config.toml
norm_place = "pre"
decay_fraction = 0.761
batch_tokens = [16384, 32768, 49152]
Each number is 500 + 40 x the weight over the matrix's rms, rounded and kept within 0 to 999. Layers, rows and columns count from 0. Numbers have three digits each.

# layer 8 attention value, 384x384, rms 0.142, rows 81-189, columns 256-383
572481514461471496453458431572480516553428542492544556510474505527552468518482467568521498510462512578534498522581437426492494512575500458578524454508457489496539430458584446524504487458485475529579385458525510487536585480576521475482533534447473502433573531532492516529553462525501456512584445502454413527474487484554481493465452495423453478473487483424517503463548496434442427545522
496542423444509463512363490435491551472539468491475525489426567466501497541491461453538375450543548596499563520513397467489491438452495592488529579595507455510521512516398492489507561620467483499530542532545544545413432440503565548470404546485445555507531493511491504569483577531521520543538492519442487477510501504487489431524511508493506445542457468474542604519486508571499511492451
526489513521493475515537457494571496519510465453526579504471498534565459481449534490500393457512481566478516502422486547469496433559517564514508460507494520539542416513496492505546527470461578648521488487457434519542479452534509443605527495417509543471455503488524619502473465460489467537509516485416462414559469508515464452460445454507552533553543421493496553495532528542484481474514
417519525494511454452533483537463421523512521449458470496512528546562532515476530476461542445517528513587453506506535529553498523518463568492487528522548471527477510429497517457473471462450502546498486442496546483524485445494409500487409491496604515469499529445500449491477410470522445494490525497484439517527516480439540479446441557453566495488462523433486541565520513536535442480430
549534465540549432520429567571505535465543534470463544541569452483495536521465559457393480652466454519468454535514559475540546442493545456497509492557410486493540540510499402445511571389476483549560481474468498423480467490489575517548516398510519403528450458419553512472520435495446548559544467551557547559438479596515598526528426524536497482425501496413445517535445438468485553439550
467435537471532473499548530452524456508464478533461465506461510489577475413466464544427533514469534481571508439546576528443543565561469501459499561440508477491483519532506511509495545547504579484541553557461609506487541523551522426568543492459464456455492545508525535556423488517500529565486525504413452513553461499512576429426482557508516507463523545529583504497591497503629574438592
518603565492478462475469488594524519467551402481458474463560487498507488433454550528488585476451520454439458507527511555436492508490438621492403509421498446529501512463496485488450525494513488575476475492504473445521473474459402514417513529483464507394544495526525435539519558557519512570427460485537556492462518459467486459490474577614494457501492476554458483502500490556570495593611
523511488613479523543448601432516495433541458487489524520486520454487473490493469483540464585535569556540421456534434446384515473510563508554504543405467558505479512468425470480530411550477555598522410493498511523488394537527514509527489507559508568510516523528491551465485462468538466464480513530427470483410552433468475465532482579536458532514487442503532446512498558495515565479528
474474468501462506533434497434524563503616631537556505514525451489531572550466522456545517473437486558488508499564508538424544426550474501454511587445540468491463484439487482529517452518468509518507559477552447505575504512475427503503615518521471569545489469593488405569424499539494511539402625517411500395507481481415484567527483544450500437572472465465556596515494493377543513604511
491498514497383463443460501531586573492404517551517598527527462466452521440502512489497443564461526480480520475551450575490494462555511490523443545468577627504519514459570517447497489386563534594409501472592564528513552495480562490515504512476527545341514537550458476441588557533490554467427502530427477461460498504459482522475540469366476530485396519484484519526478479452483550428541
540523568486488606524574510454513508467526507512500510526472528507577428522479471500486546541533484460535419422456493510490498502521597534570545528503496421561532499534497579594505580464483523529466493525498543548500476472369477455483473498517468460585584438488572537476488551494474502523490497546530436479561549588355415495512497524445477505452555477431551479514464549558528564488483
477462486575536527534521476510538422511544510496536505442457552481557524497570462500506475515523521531550504559498497547541490634426450531466525514558528496501415533445524522543490539479411464454484499535476540494449490427563549501535546546402572535475511471458480496564568560495558574474484437538500504514504503512487510525571454568555512500514473493506508539489539427574458463540483
504546414470571548564449543461468506482438519432505461536477562432454554554471523522483516477491521536542523468483513435515497561509555466411508599501543539504462524490503511474462505509545565546442483505466591494494375484469445422574562480506484513495566497474496581540537541537449568438473503525504486545455504479532505483427474462511446492503525482500553578477496467517483463385477
494471515542511478551428510504526612530518524546540578549531484561563485499562539584464468509468413457589484493565477408463520566547490515379440556495430565480446552599435495481546514572515508469553456507477564557515467461501517525440470426469520473521495478486529482544527540457465555524470505541512567549573513434480492510426517514527488565467570459564406513465475536492487486519487
458399487549416527512522528483417522449598482488496552493507512464464483488448524528486517495493443560492559502560544528452477481432415448498519504657433564473496467589575529511459507638488490485525537477514496585481475488428499549428409477449520577550572460526575522501453549521476483502395558460461475496496572504476503534506517565493551506524445562512543421503451492550557552464541
429497551493406488414522505467489507535460553557515472528442476517506565567498512502520507534498527574483490416529556487543457457464556543599522484491500479558540537522442458502478497497425481491536506494477537499567538447541516451593468476603468500470480440527474537458517605459513539468501558451438413508491459483461502530476557492499531415463465512509523494555471506533508530440534
533460462491570469510523488427480478510462478457526523479474518459495434485478514456518544547550425467525467516539568557484433504492459548519526544470476423544447543468470532471447497482546521440455487534481465518535594461559469488483521561445592479513569557399520515513508528532463502515494488489453456549520480524478482586491444546512477561465448564570525500590471456414560536500542
498526529470512492505490498421492485515507490525562521523510483464482515511498461473532475495445473463467498459520511479387532514435478433395581531438476474443531406494495545476471601434519382529500548513467539563490481442482489493525525385428508554517486422454500451472488467431503491389533479517460445512462520410507457507511470438485479506513555547515439507504505526474519537507512
450537501481549419507562476451538495454473487419582478469529541509489543475387511502507441403538524552458433437513463440522496493476487481584455472474435499439517467421445598568506478525544467516498512435446517518462502512566540500445584483507455526467487475487515526430552451493568498514556530507554446460381501499496504551392452488526488561556480506592432534534452490462558459555467
466441388506512452476455450462432418441513631560581461537483510523498517499517489443576501478486435524466461443515582449487515500524559421473432445555463557462485532491570467508508496428504462441460482621575573544513575542422425563403522527536485508440492477578479507497482480575568449535498489497533476518444461475445422484416551476470490555497508510482431452526538443479496520549496
547469546511530519477429449461497354473563451552433490410423493501589473526553453573479446466540454450524539467567480481534527521477554467441571528501492503497461502503512512480521411505472500495513449469435560500493518510475505571521543540512458490440461476456470443500510545430507521385497556494516456624512482524502428373546556439592495503526489516501502505513519494518479485539354
435493398526547403450521474478498480576496476515499469570514444434561526454498452384454508485501493576544534493496467470491487457447486447404504527545440514578504522427514508478462521470476452565490510523530518458519533506491477496454510423460563482588453516521486551498497474455544570467423520496591441500520498465514551499571535489480497487424524566510528511442541433528474539448524
531454414491510383487493441493538476524611588475500449510509517533497486461445462505487583489530456499426559489608522466484429556529460536528533503544427570459502530485594545509498575455477510471489504468523406466542477511562471472533445426584538476499452500583460407493483474592511486574517448547448506512569609484485514462545498429530508476497477544536499548444489505544566529545495
535535541521529450458530555476532515460508549484461442461510495522520463544448480442527540611555434517506465502523562492557409532514474516449527510481470536491416493506516441547497533497561512562460549524523471541517473441498548415382405523554566428421545464484486526504535452499427572443476594487530475409532545558530558487502521386498460534508477515510533510540497525417526449503464
542440521482441443466581511509553512486508513444457462523452515524461465454510547491488442591558489401539486503545476464528544487513448617489513541496508464417484513586517494550508498453545597518526514432487470492544433541361525482583440486549506488536475494508458557533501476476582531502533454487475484524489474434483504477478470551553470434466580446530531546553451470489503473480474
461467424452477492471495490494467487472485529521371471611497455500458531503518502496470480437472514455506390561440513443492380495543501470474459462465488604497504547457428420475451462440555511492464478433488542488599466527522479487547510446594488470598560505496523493521476542497424442425476598528550470437455487536566396510546520439449490445563485419535529470420517556436466455526499
580431541461521474450342527521463433466498514504599476473470457464537477521417514480490542428529556532510437544499539514523471538501562461518471502512494522492465548532424485492550502508545376523550502510420502498580506557483499429524433495508505504462550516592463548445527461534480491458573507515572514559490497474432459508404451486526525520554442515524525518522518466543510522533586
553483502504487510506517501482551612590464496492510517558520559542503631427460450461552492582469510503557497653569544476472576445543483523438549456433454449537528530449551528445524541569468472469516544437516448492490583493583495564531552480450452548486484490525556491484434583481533510574484677513479630486477445512552547535515514429552453522493493391520580588501450487515550501514533
456550526501535418494564500471462461429458512415615537475576521512521482473538573520464478511524555546491459522534517581410496509555477455517499546444470448465472587497565467430506532516510488501510547484502501502489481479469506541431502547505523480456541507501435584461541507518476518480594521538537432542537513434446572469637469512557484407509546462532682483496452521589462567466504
532553515511516418472489417515498468507462473527514568462520557563420510524513464448504524563514491440620484465530483468436556485544493493558544464500456483473507542546455501510465422474600424431496415575442389493426532560488544479474397439507547557374470451540519475478501479478480519530482479567474438540536527525530566565459513446452529555473495429514431462401568538511484503416532
539476547468554477551429487518504536455449581544476453506473511467454452535420480501503538539488468529477533519518454447380386518509525576475527444490515573552491478446488568426521516474588503463559472490448430451468532472471550513491502554590551467464551452551495508484493462476542502449445612485545427503523530491500515434474495480489592513539487500456490470533448518508511496524508
478518517519532527484448454446505447444440458478616519530522508439534493524432469535509469434503476526509535519387484497529526591467528557497447433459522558580447549523583472439439525599485488475524559465557529521436528535467466469449503381498554577542452501503576549438488606501468447458538539571517511497453446470499544512512442440542551500469500494493502464403453453545505509497489
529490492467489473472422450482493451546426480470480493555486492500504514421447539422508438546444495479504501496477522561493448453526480382518489466548428451462537510532544460423490435578495527525516482516457500539502481537465444414544473486446503511429534526492485468504560491484487539534497527521510523565476436528455492489517568528467451419491469457520461585461530473491437470519488
458424547509566480451571434567476490539567457484532490532414496467524593522567508531420500570494552450478601499498467537505466468565496509487534475497519630513520470549556529513423558486478455555447519501518482512497576468617502463385516436529620478398484496498496475432532517533600541476553491462514512535416623548541466438483476531500577494426503518443478571590537490504439576474478
507555507532471502486495541479545502506507532506490432523511496407454509449508529503468583503479463469477446439466402552494484473508494538481492482452508456464513523472525520571451499473426475463441494505473573502559515560518571525503544456505426452420467537500434447552482551494455534599554552468553533486463451512444435514512500450465512488486469502443575488469473501580490466462505
527519502526375490488615476442458579482445507472553520471473435516460488544520570463506434458441527557587493522468534549543569520549489511505531484472523487504480517566528511524512527530432534552514515502459513518454596531531410448508497535585482506393450435515486483486497519495465451488545471539547488493493499549451531419499525495533516492477550505548504541435440477413487458605419
474451504507425493510469484494563528497541567482542516508520448442497448576554463467472455527502496502529486479510518473506458527545457496543489478534437411518498602544596533461450497504511531495485531506465554502549469542565633491464467536482544429428588484554466498539519495513421468502459525510601424482502503468575533417502445459545569495500467498482485509465514436458529469502566
471530408488498501505527503452484475475503521479448513504641490554518454515454561544515486556505435491530526537475469572539479525512492476443439581483526459475504566479458449443351509431515447504439553464558524484478526508486454579489467488556480499494453442521558492530505512524476498497529491499501454552479459449424532388489528407564532518535509513545521552505491541556556508570444
552493513540555482487471512533582431520454476527570461579505518435507501414424525528468426463457518464595529561502463545479537495562492413538500464576499511463461493513504482542498532514471512475514481500458583455509467484517424512568484414470493441501501521417535541525476503470549442342512454489523509520537516527515552571513503394472517530452471440490562466523571496503566482513562
529537481544466491521507510525521497475485564545497527512502532476522492534414420456520469544499479434499543540498482442475546426492499508414522529526430454501502532483441514527466481501464461533456473488549505494522524582416507519487563434470486511451532448444444527492499552497467453468430432583461565538487497489509509453523537516524424494449534423454526446534562482510503507606540
498625471541566486477450465486439460512448559494558541528437463548469535484539511541455479463512520501541479476434514448544454469477626597563499518423450431555562519479496556524451504478460530526461419483482450496442443462493488466510517480512542496504574428578526574512493479549547550476466437558502538502494512571516492400560516628464516462566483548471531532556432514454514519542529
542510496453448491535496430451528491469487562522438467547533495569467528541508537553480433453464565506472493504597553509531487478483442534546451398492516523510496474652537522550407461470534616497480622574488424457538504535475503501492440459482516553519459475548536550544452578470552559476523520533504531466434557451479451513435478564530432439462561505485519401492506539473492472627451
468502420476554470567456509433463587477558464588520525509541503487499478451485525459525512523465476560522535520456528472407582578421448577518509304441590457472520584525550473473492434454504489506483509462477496524556506446548486499471403463397527524425498551494519493512440444505544488582458462412541415498449478461539514461432524414518440481531496551522511558440488542526523521498425
511452501514446470429501539426399506553507494508499481515509547445511429495495553485541423533493516491521440508609447481420532452506442434484407508567510468544510506549525454577394512510541508470490465349462516496445535521515509409559553586472581536553507491510472451440460485516522431532445413532530463480544412533555527515481517535489541452531491572509580438497485547507438485469474
556446456438488523506528500500535525482494437520541516510518549484453499526517506523432526486523494494452549562539443466452534501499467496446475523576542559453421513499597501488478544449495511429591458566504504424551546543500511478495547496564504567404529583539580453491531509365505477474487498468523523458446533533519504473424582515449526500466520526498510531488461543550483499605473
539575496521557443500505524405465491490523530471472465545382527511480503497569548568479416497609445492633460636435542553598562474545427423475556499448487437519438449515529470445548502406520395486534493402577460416464421507517523426494459541520468503517586507539445551482466565543475527519420463443488520507505439534492526554509526508555545522413557501486453516539443430538507564472446
526462438523513402569529443515478472506482576491450435466558508506491512515515508484460555465521475417459542531524442539448543538402566524502488484498561524477612483454468593492459564495494503503551496508459520574432456487480494480555389492481447579469467425465455486540517485432506575534534465570474538495457503549537543501453474558436493518420552609537514505506477516491489507523458
470503514496496596514571488509416517491483467518496480494494526520440509460537464534535592514470479462522573489526483454483500501437523452520436541490481542473473452469504527488556545483473462526575561525508529482510496456525462591557541427536520541533445512529475573499489525470479470477556418475534469520504435446518489478445447430529508546498371462499483515563484489541603500470537
504502484522446471519507485488465592494417503541496547504460495535484562487505473541478503505441493553489528487594561499506517511480540493502508511467472481521523502479537467502477518511526536428487525506557569567567518470525503427537452480514505544502522503560513462502509458506489513499523568505453506530520468543641501462470553490488507524476524522553498549491447490455599472507483
432556470497437482450476497433531535500572505494460491508503483480533451440473504537490498510483513453484501471549438567478513571481523478472468489548473478563499477515514509526535500439512547495526516492505565450489480541508497498480523489476484523468470505482501435500483495492454543459478473495495537530480452483503463438480492491492471448538475528544539500491451477496537505541547
489501495474474528478476459499451531530511445453511490527486490524508484459451488553527467430515500449484521453451509497534554544511538529510526511511474506568495488486486477494462475431542539508513542496485511406454493465488550496468453424509466529433541541554520555502486465506459496419493543521489527441513495514532510517508475490530468472532534573445503452504626527439570564480501
517488572496461487488521484502553547476474502567488443488504469488485444435430559517496522576511469498471491485514464533536468474494564516461495511469495515430457539493500420552504456450583493478486499503475485496490493489450549535503484474508497489481509494589514510522540543544487484451480455502480487461475450512546519460476470517592491460496451527504474439435407486520495484498532
583514480444489455502534506467461475439524461421503489470556528561471475509501517544580507458455501521541475515493529539543459488495435494503527534465472501494545429509418536454494545537467442453492490456484481540495502523515521527540477498436517508457515450516466546548509486493574556518601495490461529424488527514497467548493530521505548556527517483537651535483542492479583516554469
511567465461493506516534572500539487558524511517470525469499498538511539509485525482494581463446456541443516487553497458489471487505519428520530500468560519523476494540488547464529545483538547510504487546527485515502509485480457505478500496464477541512495487474474570505480496503532448431485507504484494536525502492472469477519534508478544509546537527465511515497550546510482450461439
463540553528546474513470496457524493496487538480458518544503509483525523501551465500458561487451525540465458531443492509530493501480519446537502454471489515524435471466474514524537595510530499477491587499411525538561504420481591483536432543487488516493501489481495539502509531498506485503473505474501475500555512511396461544462514421518565496534568448543518453496476494558463442473551
542477548495451556543547565456475526505444451500548518552501499467454551464556495499497464533508459513481541458516503478505551519529434488484455527529415534498476505547556495516519569517515496475462477506514487523531534509516492502491512497519481501482525575461462489539476469461458465463503526508466534456501526478472464507549551479521510443495399489508451511530557451580452511544436
529483445508486458503513487509487517495470505496465498501509556517467515456460498477477485507524487489470513452549487448459527509512529432493468513497494535508439528527495600485501536511473475513614545497512490512509540518466463522518488574548555472569497493496438469498504550452513509500504553487463517545493528440471523514523542528496519444432557514528516514515431465516448525498516
525459537555503499420495506521535516527452477502525454480434526493499574526477504524485449442480503541491468453465430514516432530567499492537458413501508453463558538487512507496439398431540481517497441467504535482530521545473488550520477505495526488525556545542476413507514391469426516422501520509520483457470489490496474488495435490531567459500530525538433456454467471568429491437509
505471499488501553599513525504468485497507564446489507577508471464443557505505542436499531503581529533504500527469466518488462425537561491523492440524502487449510499529521513583477502571477496493516471523523472498481423470535443505486395536500447526581455507489547460543462533507526546392452510496518540500495491531440494524482482531477405518506478436480526562525499511519414503542528
502475412531570512409527492537534486512536507518515454450459513490465427488507491508581498519533515454427511440466485483481531484558511509492518512522515547483555543421499453547447425503502467476451491499483488419516557457518569456481541531532468497463513458514547503510486441507502510471560472457413488537441518511478523499558500444504490509512479477458510501495483509537524510506487
538507532438548511475474453474477523586438486522521538472514510527492532490484468514546499536555478478472508519513473495491496497502541583569488490511442464489532489534483504506425541471527481522527492539487509462583494498488516474502490430502485530531462507500455566554413503566519515566538537503462472495546503494561452487516529506529460426553474509467504576480532469556484548515541
459503407535479531476529538459507473496515506510475522513440466499497564527494503491523533463527494579501468486530530500457482496537475514544535506447499476459467600476452533530485483516513460528509515466506476522515465552535528474471422484487473569535539454466531604479470520530469527510560549485537513385534486553517483544513479546550533482498534499477433472484470559512523466504460
485541567438541502504554420484548481493529505530566456480530505531423519508485438526544495549475496504482527494519488538468498508484478553520495465468467494483418501466484484497486493494449473487514492505481465487514489492545496525530574517491520530589577532464483455488524502490535559441432490525541523553503533482503451435540531505460562489422461488533501429548462502492496514484482
404480518496523501478416475514546501456505458479500489471448488520526499555555510462509454462507520486566503428464566504472525496471519479488559468449482518535450547430519458513476475464506445565558521546522426486481487565461464566454514510506533550577517522560486486484422525536513509449500515469510538507495554439484580495536475551546526484508490547410539577518473480471465564491500
487519427492492512565487506595531485483530475484530538485512548542522496484517486455492463494473467549512488534541505425449484445525481504522499532465494424550478538466507541464512477521487561461534479509449439511411416474499453470458474444443495477451426506451478533478492513535455515453520493456490520483504552481485473510445433464491582544505534519525515491462534497502532502525438
516545507493521458506520503470539446534452456405561529517514455468550476499485462461515460499448509497541483451557437441426560538525568577414515557427505445542482486546510524520456542519496517537508503550490511552541478506549466536514493528426502543498503490494497545569490573502489563519513481527436465487521581451540491491540549575509497487426460470455540456561477462483564539489573
551474437433553550569513514518470589467440537501462531496510547573422510516451505506486505459529519492496499430525475545481561508445508489483479503502516473444518438532563462483533526510517469452504447476566427516514506578508473524500454536488443461469513466527479434552471484477558499490505541480477520534468501461480515479442518535489567467451492585534524508508496532443541499454476
485522554469476542473499503489490457492518469477476564458521532516504507548520461497485457394510471472566480496406527450538487495465511571569500520513475456533505515560507461472479487530519484480559496487538507482525488543471491570524505486506550509469490522495498513462487492571576523508543537553523518450488550410531414501497498489528554502445504521525435449480449483543467501482476
507497544475453505475451552542493479529448559501489516540487510501501544445479530485546481494529489531549472480547524436544507560536441391479556480516489507496517495484507513467499451472511509473449510519493558513528495529492541475492500439443518473465459496440498487497455544474540508461518508498484501511519477439478455462472545492472493546516511440567532466464557549447455512531492
467517583516532480524424465508543518494538569514543461483533472558554499507468498464495475523510414474432507449451489480529495512456459386507518512515451459505543453481480475484499537428577538455544483506540507560495474468468413524482459467463517427476397481475480533455521497573468513538450531479475487503418519492559468541500519478476478515553530476459496531486454403528396590561494
523596481475512491443513465449478529502542529575525465529536553461523505506530513473502525476465489481498504498486508514463472485473464464462538495568493495484486527531491507465451594521442522553518501499538517490486514534452536542499448475514480488557495517536481606408533532519497479459543521452502489458488562443524504493493500464516510462501576538526574496494518429513511484503452
564540503541497497566495498529485490471520479533457480561453472464502490537475505521580495473477474435550525582516519472481530507416515484503512424503538459550482562486513451525480521556484487444525491473545528505444428480472501487494502550490487519557546514532526503460566449431521496504493399535487492541435479509480497525521485460496513551470519510526490487454512505425474424524501
494515518481498490536467549525494393476451510515498501515514475495487441479550504511513495504500462468540463456508514435492532525568521479441506538458500575502463503460478503490515468490495481500469527528469499403545518524547562456544452495510488518477480515483518522498507498451489472569530543534501488482507499504446528535494550549515427574551549465539517483451470524539522432496566
443441467465490511487591466567541444490480485536540473477537527505448458481514434483441446566523498472493523494498549548485536488477537519519529499486468495508481465481453431480409502522515516530469488515486499500516559474456546509479503479489533487538504436538487482448506533526457480551569514476456544550571479580458499512537551519553507555449473519479476438519535513558500496505500
492495527501476530487549452507506475490442480496531560403340512468486487570528487557488495494535483521501502507492480429524457479440518494506476492554485589543473487498465484516473519509469495465475525535494472513582446455514505480505500557463574465505517474525531485504519558496365515500492465505551503507509534459523477501501580486430539515519511476530478465485427549521467500420581
506528495432554497492521543470541465549473483491515468483526499473496549506503522501441545515502493473551426547453545459458512469517496489549537546506517497531553462442515480546482566466476480527495514522502525454522469495485529461502486497477507481474465528543482501453483532500454512475433523465507488530474481530529562537522516473503510516526505417496509466520551471570520540566494
497537518472442494506477477537511441574453520568503487455555464465531464498470496456514515548452521509480539533474522479516550467508474557489458495401522525477501512488537500542560490452527512509530562508467495504465508480494506463518492530485515519496493467435525471518537525459490441532482428461587566482526543499422466532488473532505501499547443489549434478538520426515498486530480
408444522453466549598509460637572525570503600491527548551429466533472488479503522395409490453515538534526501474468495449477556526493503568514518492520498569541562453502493508549514463497473477542496417531520460505525492480544532532501501452374521520478506533516521499527432499459458557399446456431466522492515466530488530507488477588458539592487480481523518462514463409430534505506501
488514487493457541464431468483477520544541540545542453518515494461527494463526512495512425483456495600506568499551511519510465508538461466511527471513480486535560437557533445480482526527522481510549500447485542522494568522542506464480486501477488514486552533467505511476489487560519474512475497459521510498503484468500547476507525458482485485492446463474527507466509508467501485488501
508527489526491476457476474431490489491529511517486515479527487466529547533485509525445575468464493532491460454466511513491449492532495467484481520439516480500461475466499513503496539524504463484502545540465516489503495518497446462544501442546484528512455494503452551477467465454501464508501445508554499485490518477459530478432442471464496506423566510470487556526494494495450475490449
445484569521451468508460490541481537486534507477533498507497544479491550506541508503462602511561507498476534537578520522486507470488517467504507563501536458515442485500496574528546527479496475486484497508515558492518469469507540463482495477471489470472425576477462466515468548487545538489522511476461507497503517508508482523482478473518519493516514467558498532516514469484463521526487
445475528485532520445476371564476486445549449525521523496468505457489480467590522497491473476521488499509513461510460504483473532502463474536494442505506516483467569497501496598548446526502516472510474533570506440495519531465467538503552456533507505543464466568515431537498554478445463495519459561485501500504499549538537528503445418507466451479456564494503465511447473552470468552438
550531552516501472548471543448492518572407547529511434506490549511524523566505425588506577476524568487550475489539505462516476469536493450551530467503605483471561566486512469460428501528460441533485467524461443501503517578476472473475486571517432510529465551476541488511500515447506508493521437493492553628526507501430477593551440458541492515544559551553569510546505563499496534479512
447549518530457458480464461446533580528579436523492486510501502525470489548531491533503514482470511484485486470523446520480541503491494577466526490405556488507483473494534534496526554514509489503495494499508475500496492499479460550504545535484495504500480490465492496500470508450497583518447477531474504482536511485498478466518486473499438479449526498438558534540539506474520449496488
475491519436466521472528442534475498531485492492501489505453472479533491481451532480458506522501504528535445500519538487498564500519464492497437482475495529488518453545490515494476477486449470451491467495531461498455459514459492517509509558508480494532512488520543562439490514507444515470530486524514489544541496595458499499459487501534541541437526537498472551567543530460477534426564
450557488470502496544554499489509487521546506482458486513584532514474471500479547508448457504524511586492478506503489600475528512541486529522499514458454493488425527509479491535477457504473529559564510434466504465495480476522518504455508529537549455543501480430463561426466495572500575521445483483486486510541540531496530515451490562486510468482526535436402474465508416509483498515546
524476533495488496479493479506462525555458470515573508530541446494455549492479496512487493502445550468549475486538512513483492534465514496500480484435431543548467485463487493494509555479477526455512534527479446532522575480554559532505528446516466525516486505510476473502439535517522533458504492501517474506512460512512447529526518504474480483470533483442475458533443510506516541489519
410502523530471511500461529471469531495455511518508562560478501523524584531516493450549518431493515501475442545462546459440512499490532446541557458477551487556433510547486539474432454548513499476499479476476520556504376455480485524442464551541481561463556523495493556515505502546469481482487527513460522438456485502493401475466520545516463521451602563497504519499512434458402494496506
488464529484481444489475452542517522493550516488484474567491538516496483532507439493531468494516515533542475527486520492530514452546567542514456477520577535509543530523501504543460528505487547484524510455489496502519513490468492532527456512551490505509499447531498505494571528529477545475507527523530457506477559564479478482510516488467508505536495473527513487479562486479485505479505
439487459475529456527476493481473491538545490476499467440504482530451516519515544464515504498470526479583574488553521535603545484469498514483518399514519521493494498462505557476469443561442496499484502480539526523507510532514543509489521516505418479496488494494446454568471407499526487480437538508502479589501569529486489537514477387534542470433487527538522588484531506502509447516510
562494453491510476522544444524483497457535558557498519475420509428493516597480518435500472505445511556482564496510509537482516573516494483439522508512470481512501518474564480447470542528552475504506554527491481461472517527489461539508532553574525521521502521514525521484534549493465524549483478459491484494505491532485517435484501508523460455547563576541480546478485502436471521506413
547463406582493574491545494441560454468544456504465490476533466586536450521494517501507517484481534466528478427559497485516621445475497506438439541451482487472510439442598526547495436452545517488470443478439502447555522500526457479530474535513471488467451401539474599504549543535568489486493522504476454440532560438487531487497423557482551561480501475544523560531532444452579480519571
537500535553461524526441487554541575488522497467506459517466520400449426530501534529442474505507527473576577526532507461467550467494502514471474538578557478493488486582465499455499506512462463526513512509464446463415502528458506538541508494456489498498521451489452535562529596521475511489517508536542478479526491472484500493429498493471519506496528468561528476477523522493523491505567
492484475497472519488496489533545523504454495478494544483552512479503483464491542490512525508538546512506490502484516479522464535563448505471564519488491500453515522536505547548433502504468501481520497503498503419490475448497437510473517523553552544495453526530508529457494517520498482428518529458551476457458435483509519465521500493522526522500485537418511516478458491502488553553534
465519482478514563469519533522495458472591493532508514493535525430528498480542502548492491546429526488500433465497522508528433553535526438540588508495528498487498413495453505510485475456488459502535485517533455465519543444487520463526568532535500498524483500491500511518445499487508523463523454487459497481553530473520450478515469471554501477511499561478485511517452524458433495485472
495544519498509501531492531476514506575531493530451535527516512508516473467487526525514538408509448447487539495477493534527466503491464475513508463509498481477561496522495468510443485457539564531537502559549474510500490506508485534509484531471483522459498458504528497446551474465506508453522480527513461494462496517459528571547465489535541474512525437587483499468492540512505481525504
542528479481493447491503466500474531507565495455497447535534484493502519537497489503533498481446505501545499501536507456482497493488423519524463460538475548503511528468516490518511542487503449504527501559467522534535503494535432483557506470487500494466435555416421509505416495533446559465555546521486478489466450522557473518510529533469498442494468501499519483509444455531522523526488
468486537478491544538567517523547498443462473546502515475398491513503514514518532507505462543542414519497490451480508533528483444452501520516449490515547541455478501496457512479489527519494513486458470452532535495492495543533500493467470496447503496472508480557509524491473491535500499507479465502537512510513514537499538509466547468477566458395504511545456492432490481510533491530510
507465441487469487542472441451506425509553515536556504456463523515585450525551536565438500482542425573487497530552585478503499494502511479511447471534456542516499433442518570460506517465481502407470481460523483524471467471413456485451490488504483508463494521556501501475502530533505452474508572518484425532495520521511417541536496486473484458488499467516507507496469486501513535553433
464439496478480425503500523491542550480498503498474538526534471552467462494486558529463496479434526532518440473469506554496484517502466534540515476512426532516474558570538500507505472511494501508483519505513513456519528550439493472477491492515515502475514470507504552500465480509537447452465468544491477470508516513502488525510521451528464515497547443507453516450487457460571531474537
598444452532493481435438453566498532517501502491487479558544520485515602481537491535426468465540543509504510500485529523490528544534471455495475566557551489545485518450512463505545555489526519438501518483508513542512546491484482535517533479571380455463487523445482512457448510484485504433462497498555488499526497473439543576537515488551511488492482428495458545574464469518507502488482
591489477522453547477532524533514472538437516472486535502553514539436478526501563467441499452467495445542533489513536562588502501527496519524482503503433490469554570542478500410487499495484579532446491495512532504547420483480459506551481471502491509537519471564441482484479473487491455497518485592471490480508508525511490585519484541543456489438538523485506500462575467502469503550473
460567526557504515500562563574492502584536469544504512501436515491527481443412529541463495467542521446523472516490487557528520476507492474519469492401518484472502467483553518495477470494473498487489490448532464424467516541421567493569485580538559469472523514441538538513496429535497546453525473529465528523524582547476599465478488578538475524535476517459521494480482456518463570455545
505479541456477558440510520463483500475440492476485501583450540490547516486498492479519557490465519502515532478534495497518497516530547450514486511464513562503543545480516535568545481544578509516468522479507540543541490498493507445471455493506425520479478421514498518451482458535498466448500572497491548516546569581446470484511420522485416436499448471496421515460468445476507468520483
486506498437530543547586478426553519558506470439484476469481503584567551504467477421570458516499520492474528546513486484509478473509463481446452540554491489516475508513550569460499515604503529551454517490440524530563504475594552536477501507474544522520506510462553525485511554570548598539480580543474554440422406513463582517493489562470486555514485409467454560523585512563435473541504
502480476471453510527501549514484512525504511454498524534511533482493524516451473503464498489532459439459426474456506474532481482484470485540556473446502515486498479530544538583527509498465518518521495459458542510583443484482582520453470517518543481517503448473467505502538509487475481504572452523488456461479451493507480530516523539495495434499524503485547502529497497497470540525493
552538513561462433511465468500520473476504488448485450466532574490477443569453486459590589467450465503542531496487495465495539492539486546501571480516518552501499502483456582549489493450518516566455562546462480448453450587518424514457526547472510534478540487469515499539510591596545518445530498557477523480502578562466490484484516574434501395538399509489488446459479476508386533570558
449424514480473480510460452492459512508510496448485491436481460513520472527539425491530471535449548541504513522532464417488511456513502508509537474501515477552496523491479533432469545560539484457547472526488454529455480460545511514521465454515537500487442439506536503538475523502504472476547427465518513508503484507492514500511515428510495499575557494508524574496484475515514578482465
470542494466535468527416535529540480450531473490520496477488496448475508480483424475531501488448489454490494547499545479463530484483496482482539490500498551477489493454485513502446501518472482472500454534531515466458496479511553504500513464480447553444477498454488501510479469478559516554486475508499511487516510450520500496530535509499534478503464458512521479502492495494475505478485